From a checkpoint of a small transformer trained on Wikipedia: MLP 448 SwiGLU.
Each number is 128 + 24 x the weight over its row's rms, rounded and kept within 0 to 255. Layers, rows and columns count from 0. Numbers have three digits each. The size before them is the row's rms in percent of the matrix's.

# layer 8 attention value, 128x128, rms 0.112, rows 36-63, columns 0-63
131:091133139141117128121117079151100077086137144166105139157126170110105117141122140092152121152121101125132132147110120111101103114126131131146099102118116138131137121073096135070105144152141164
108:117114116130106146157151110142174086123124133135127123096140124112111120158142128132120124101112106128132133131144135135135130101131147129110152159139117140169119146162095135149180167079077171
132:072119122125152121140175148115173107108122115104111180111175084143135143135127144130079129106123117104137134090100175140114153128170152115139119168163119150110096148118122121118140133134092163
123:106147147121151112158170109148111111108110131126077157094148116161147110129130090078099126141102117104158162135114145112137120144164148096147147133123097167113123109107123121094108110144139160
129:155121088132119128119136157129128121088095118119138094109143123152150117111114126148145126133148114141100126147184155146113148161173164130175146155148146124120082145132137174169135098111165120
137:092070136093127140108108150140138122128112103138116163144103115135104132151137122150096140128133106139177162167106177130130162147128111113114140147154106108103127124160135097136126079117112133
127:103091095123105143127124136151147133126089133112172107131156146119161153149114146176115114131119170137117127160123098135094131120108101096168099115162152122148113126129107157102094176133093174
135:104132146121133118157131111125142179138113112120121115161117120117077119138157193167094136142107174089144124115109098131154130133118130133107114095138141111142134141100169127124135125144071122
122:171167127124091122150140116129093165133122120131123100116166130144085147078119151173124117108126149125120139124108133144191097104146158134092142118123141121153088129090144109138174160137116125
132:119161128121137134105122148084118141150115148138124144155129157136165145138103085157100120125118134093109137134069165133112129094094121143085143109060100156092142145137126101097130129131124136
148:080126150103107130095157101142126121186097170135141152123106102053132148154137140143178136152109132155111108136124086095141099102137089122121123101169117146142122115131117126162122111139155135
117:121147126082123084133119131097137120157113105118081156152123094163136155101133104116130143138144119112103126128132144131175138136140216130124121143087135129109129126086136061153139130153160132
140:132151158152132183124144115156088170148154118153122108116110110095146126135125139113148129135139127144189102131180151100152165127108173124133128143101139121117104108145118123140154107139127121
135:131129112143152130133119123107123120133142172121140134114112138121108141108172117110132134155129166176132160129193125135127076116094135147091077088098118103112129123136137065128179148133149120
141:119091106127164150114134137111116140145136183134191119114141155140127134113096113113162115086152177129122153116115104128137112130155137074116149157119140131152155125131171153124105146129112094
144:156103166178083180146108131127149085144154122113107160152124139124095119119148139156183130170150086084103117120116153128135134148121095132096141087142127106186142128138120144113135123136114145
124:132133120115143133120128055138142130144160143122083133170080135119065142134131168088098133168148123167119164144128116149115108146117081139108117116115144138141137138117154109128122171121099134
127:132127159163152141161101078122146081139122139178148153121106147167115109165160140090121131127126137135130122112121123132118150096113158159114073112169090104083176129121139113086106138110153152
130:051136107116094099143122150142117131154112116153134128141139152127110119105134121143103129124180113137138133131070129130140128150154146125133112118101134156141106116080149058149124115124102162
109:120137146151140142160118126079131132136151124115162142096137124146130127100116115113145137094143143107106155127142110150149188131161130113113140118133129084147112139108153127095178135128085108
139:159164148145124144121118125133114136158169146119137102078103184138100129117134146145144143122115086099161096122134120130137151148122077127114172094092130135183135123155115122088159125109123126
117:149124141123060110150132101095126134158174139140136109127138157120082095129148140140114136126126108074094139123145122128135098134171128162132112112106143068117128145110175136132138131125093150
126:168115155160143154133069124122111095122187109134142157157111164136149143151126067072117122150135090145137096118106126114125168119094127174098132118125096128120142119113133126123143111096123082
122:083098104132144107145161177135110168161118130163136143128121123117148139130119079151115123096129115095161116151081119115126145105126102112121170149104081139135099122124095098088147136130070120
126:118075150151130152167101108096165088154144118129145161142121131092129136107164115142143129153111128116116151136131124099128094098116102132147084100132069123111165123158087164134109158110136146
133:104117111140134157103124151154135125119156124122154132139110123106083122117090157112133123110144128173164171141151145104174113146151144105160142173126157129203149120106105146134134114103128106
110:069113127133108118127115144067163078107125147100162123118135152142116138128124133114176127130156144143145162121143130115145171138174106139147145134124128121123122155102120110132144121073094124
129:141155137072143141109175140120105168126114117132135117135112115112167136125184159159100134156133145162121097115143160151107094099103113120121096074170136105113093136187159155167132144176122149
# layer 8 attention output (transposed), 128x128, rms 0.0992, rows 36-63, columns 0-63
135:117149124130125127128120116130123154143147131130114135124123170153139145107153101114136167145146118125136086138125173013088120149151108108151118141197161148121147087137144154105127113118113140
112:141147118124098151136138108118154127161151175121149144135099150163150126120158136108126069103133149136109142117118158064143109175110132144116147122099125124157124170150118127148169126121147140
146:147124139134124155130149145149140121078154157101145115135121159120143129159148132132121109142134136128114166124119140236109119137129129137161087087113149115166114161148104108126117139113108125
128:147102146129130127145123128169133172133161138096143146100127139153156115082136097136116134136139134133168114121112165098102126151156111078109136114170176115087142064117136158105088122137148121
130:127112144181136108111114138185147133150114135100150151117134101097140105129123115087130156132119117112137156124103121119167144169140131130136127110089098143116150157129153109184123116129134151
139:150112169126132110138074118122150173144098139114169117167099128124150139119176111150115135125136133158139167109141107196137147131133103142111124110202134183108133140131118092159113129087117125
130:116113138139122134116132142112116120129158130111124126142138139159104139103137128131145078152121119133119076148145124069122126139106149141165136116125117144159133169139170132116123147143114149
137:118152142083135155171121127074135104132125111189119121130133144143122115156145140120128119125115189138134101186113095154119129103102177155119099130114147123145098150116108118121100119114116132
124:117154116118139162139148155075112092117130133126105136112154124151095122145083140131137107126104182116139145147105148094093141131090142133118149127071108071113099157100134137140193133140134138
145:127125115115134108123125111082085097097157116120139155107137129133119171111143166155133114107123112102129128105166158255147139093123111118127138151146126129135093126116106144108115135123129131
149:132143151111107137139144114114129122201121140086121135146101139095150125131069121140148152123127081130079096121143112085134121114151132143147108149202121164129106131123132114114112156111105123
120:126135091130124133140086104101121135109134144129156136139108159110148131144078118137152169125120144107174138167110127255102125133141144131124114149114147122131135088114111131134095117099140121
139:127095149083135163118113122168134126164108084174132119117133087125078129109103142138125139135128131158145149111117121080130152093111148128133117131146161108057128056119127137112165141110097123
135:154137087125128116129094091080130124126141137145156139104092102125154107117100125168142137102094147116193108108148131134148123137134133136158119130092124106110139058115125109104112127145115109
138:131117124141139122125143123186117108126138109131141103096155136102135115131143131141147108094121103126149126132130123143117136099138154104113133118132117116079147166122144140077142144173147140
145:149159125116088140119118136079104091137152148191147075149129144157144105135205141137151130120123150122130141132124160064131112141148133107118180137170124156182116122117126114146120114105138105
125:119127097110153106177105103070147144119119124131082118120108148125145144146143101111123157147127156125149106095158135139123099138157116182164119120168135157128135112118125131128164121107137117
132:116130111095124124142145119120129152116136120185135147149102174202125168131099119136102102169136117093129102090156130169132120154119107099157102115154136092178167079165117122123110118135135148
128:144174160156135130172148147124151146114114178099106134143119156125097112139104117140123124152131135135136115143086157093106138156106086123124116111111144120086148182126138127146183114117111155
121:132176146147105120145128107141121102113164112147135132113120156102134076149121147151129123090122135125127158111134113255145152100129147118107116103123112101140165161114119127088128116152134147
139:138132120105107111123136111095108121140136096137141169091117118116117126135167157125151153099120143137139116129114144106154129097151119125091165124145124152157127105102112140110117121131135117
116:111144129149143124162126101116137090099126130159108108076122125117119105151135109098098201137117138100124115141139138163105132114124113131131100113103108133130150189136127140134092107132097155
126:145143115137123104113155144130110136110150145184104098152142136148093139131093128141092083149125124132095132076133122133128154131117113116101150152139113108133148084152113128121180124129154103
121:136137146102141139138118120121109128103117131055139133109141117130109155102192177120119076136137120166097147115151129139129120106097126117123149135167149143096124130138128148119159127121104091
131:164167119135100137114151114078115108133177149187128105149133132166148146102177148139120087124113128132081134113176136144155106136119136132169155151153107136164118137153136113160123138126116121
138:117125142136116158141129117170172135148102105112146122145117167109114141153139122128123118137107140154164151096131127052118125157130135143143127116171127129071150166110136127117230128132128128
119:144176142170091089149139118128100114097167156112133116135123145059165104121133140140141140095159103125101149120142151218151122125139099145137127098126113140150169203116134128101123109131120149
128:139115130119169144101113132090118105137126140119100109125124060126124122158068127120125151127129122115128125169121126087117126093149166142157105119075108107147084125139147123132064153123076108
# layer 8 attention query, 128x128, rms 0.12, rows 64-85, columns 0-63
061:097155149148133147128125166125165087112139146155101161164103096142109148129131136106077125132139145169125117121103144133142169127122115166152157092133151132099100117182140098124121093147144128
082:129151142169133144123137167123115140121103094138093113131124058135108156123109090157130129156130076106126157096085109085139120158077098114164144159129116132097083113128122114092116108136115120
102:128180161165139122134158116146139120143116123125112162141161112132092123118111096109116133169120097098169134118122112128094073128109134135132104169121142183136135141100095100103060079096153162
113:130111094098130129123105144099104133116160099142144097102079139092139167114153136119142125099117169125108110124113145126141177106133111104135133091096114100123128084158147149159182148191109104
105:145112132112074136121090124136157097106155143133146099114117143129116144118128123138101095120102132181118177110138164155104116101135130127155112126176165116160135136145093130118128132091129169
108:161139161162126137122133155141133129099125148112140136125141166132167098098151113139179095142126122145117153094094139150134095146154111163106145157140136113148128105127097088104143139152106152
119:140119114098116139118103146135164115105128110079097083083172132136108169133100157090126142139135117149150149120164113080140108161148145106161079116160154109157116115121162144131132130139147102
118:143148099136093155146116138093144083119087128096122149126138131158144088107149139145128147137159150137121102138106106118115099146087160153080112129124099133160071091138109116108153134107108154
073:126131122093118126113141097131156157133142133112146166120128139076174108125072133147101124100117144159175122144133138159116150132155130105091121080139171149139108155134127124150162131103124137
079:108114131137149149128137125146127151170146165137147144097145156140149084074120101150133140119100160123130097127150147122131111135131116137111131085114136155129123141112136086128152123078204163
082:101122129126140070135112119129128093065131172168154145127142074130119169084134111130106135146127108152138137124134117106137126143122145135139109109136172156115124149152132136142094077093141213
086:121151136173163133135134144148122169178078101092127154134171132146114101098103100136085118123124125108173108128105087113144067144101094111125158167123083135098121132115107135113094135143172139
120:140125090071106100111108136093112100076171131144118089095096124099157154127125152097147119133132136123124128130133133146099137125142126151127100120104121128132129083139153174173199113177123112
122:139139122076075120109118113130137133109143114150179094080125135088133168098127124111135093136125137150134156084138182117099130105156156156107104124116140130125117090182101125128153120144102119
114:134099079101149165086155148144092086124150122172127116151130125166161145163141116116130127137105121137090127128134126155116091110136130108118088172117163119141117137132098096102116102128116121
102:109100057102155150094144182123117136125113140147138099129122117141138079148099158144155127132132175121086107138123075100138127119145143105092072116137154107140172130105141136142106135143139127
123:154139179121173098139118134104131159132161159127113078131111124109138095148147132113136140140115111128145136127137134125133128151163127075128121103116113127123163110108161169138109144180107128
132:147119158166104139153104127150166107127117150099180148123124104137116123074143102139141121159133159129184132129141130090125091126105153146135126160118137154137103120139129095122118122081154143
116:157124144109166143102126125134125117112125126138121121153048099068105129115158121126111118134103103100156132129121142090162126128079126126130174133101131166079099114168119120116128106121100113
112:113130096109095141157129145145110152124072100166096137165123105157132136110162106138105119144148116086108079160143183138107106121111125154137091130118116092121110129111160089151102159143116122
127:134110155130162137119131143131151149164152164112177132084138151102125163069169075115143090102104147105158145099113115097131082143139090117094178132117077152150136107124140128150147115092128114
113:133120151131132139127133122112142144163179139110156109113127139148145158065139034135150115148119144115140137131103142165122094123126129208122155160088130159132096155133168112128130143116110119
# layer 8 attention key, 128x128, rms 0.12, rows 64-85, columns 0-63
069:115154145137104172133105151122118129124136112100105149110160091134133152121157125129188106140090142065122110105157125171132130138097126132082141124117127124147103104118110142156122116124162103
086:097143102116132115154158169141140091177149115095085115096145124119179157125120111144125120129135113122151160136151129122113133132141119099153098136143096125167148082116098147086099111111143109
095:131139158140144101173152143145151153186140140160129090158151121122160165118132111176117122128128137137180111155126115180149110157097113136113142144142157087114121175128101115070084174152147161
084:120116109125132147105155088152127120093158141128104112086140090107120104139169131081123110142117138093104115121147105054127136148148139136128130138096101150120134102106160141159159066125105129
121:122087124145126127073098111114146098107161143127125147119109076101111127105163135132132112109122147139060114091154147131116140168159107123124159131098075159125136068138144132147168112155134128
125:162111132151135166084135134126156111130162170108150137137104115098141102117156129110147083113115125130085153112132139087125146182148122133106150089135060148177132044154148125154145112106097137
108:091147126113130099125105119124157112149126103126074109111143107099096102154089135129112119123080140135151142126130107133136136194154152073134137126142131149120098111129112126128124058154156106
116:150176138124120137145145081119138116129084131115151104108108143156145126152117139128115169134119127128141130121156127147133113202127147108135107131156119128181172138156135152149125130110107158
067:167104129140144163086111093123127140161132099123124143133128128135090091146049093120127114096129151119146129150122121141157124146093116112157130127124146137077117122131136118118130145120149138
081:100163125096113100126147101140143131103136091168119118119123119127142088152106140151090122111139160148125088146117161144174124125114144134118131152113165130114151182097148084112106152155129158
077:118157144125093096135114132138118127169099085130179163138112152141134128175127133129145116084181144103136133120118130141140097170149118121142127144152141090162118137130103094078055146106203108
115:117138128131121104183145137145131171154137117135124109130152131158107138142127121131143151141121124157171121163124128187136113152074137154135113135126175099126131183124117114094105189143130133
091:116123136153133122104125100141152108129181146174124108125110095136113108153146114125120080120130132156109146107145092146145133176156143098119144121123069147114146134163126084118135134129142167
100:140072130148129115089120127128169108122176143134124132121106109131122097129137127159142098074099146154098140082124095135125121152131114099088137113081063177111115106159110090122149146139127115
124:136084089131135147095122155128106132118143102132131124149180120137150132133102143132186145149127135084130105156110127170144130105108119115114146117139170167121090180113107100140097178098159110
093:143101083076215175118128159141123169117152077154126116127174184140139103172129178108141161109158109130127093154115114115129147118149144131140100117148116113129112161117136142151139125081145133
117:119124117137120121137117124154130135171096124127127131052124168111118092144146130094106089127137115136160142155112122050141157142121139160162159113142090145096131078112148174119114106149124146
126:113132146134100116117121087108177118160122167142176086148114094130121120126121101120088154099094174160147143119156125126149097169116147111096139143126135134128147141152130100091109090136109135
110:125129174127140174118149121113129102157111137147140139142096121110145143094164073121117126117144099093128143075089141087173110101112091138091165170129112146074171124123135088087118126106142078
108:166149120117166124130139185120124189145167112168128114144173131155132163074105131116157105165142119093116123146129159181121129132102153136151106112121127128139149139148177122123115179122115154
116:137102175145123141131087129119168108127118150150140138132091080141151114125149080169132112093112120170115147112110088109153097152114113112084179138100086153120119126136114120100101147143129118
106:175102154164126076124174136153138135162146175112134137134112058090148112133175111135139128137111143101126137102140110126135100099137159082096141147081124134142105185133116109110126124140116122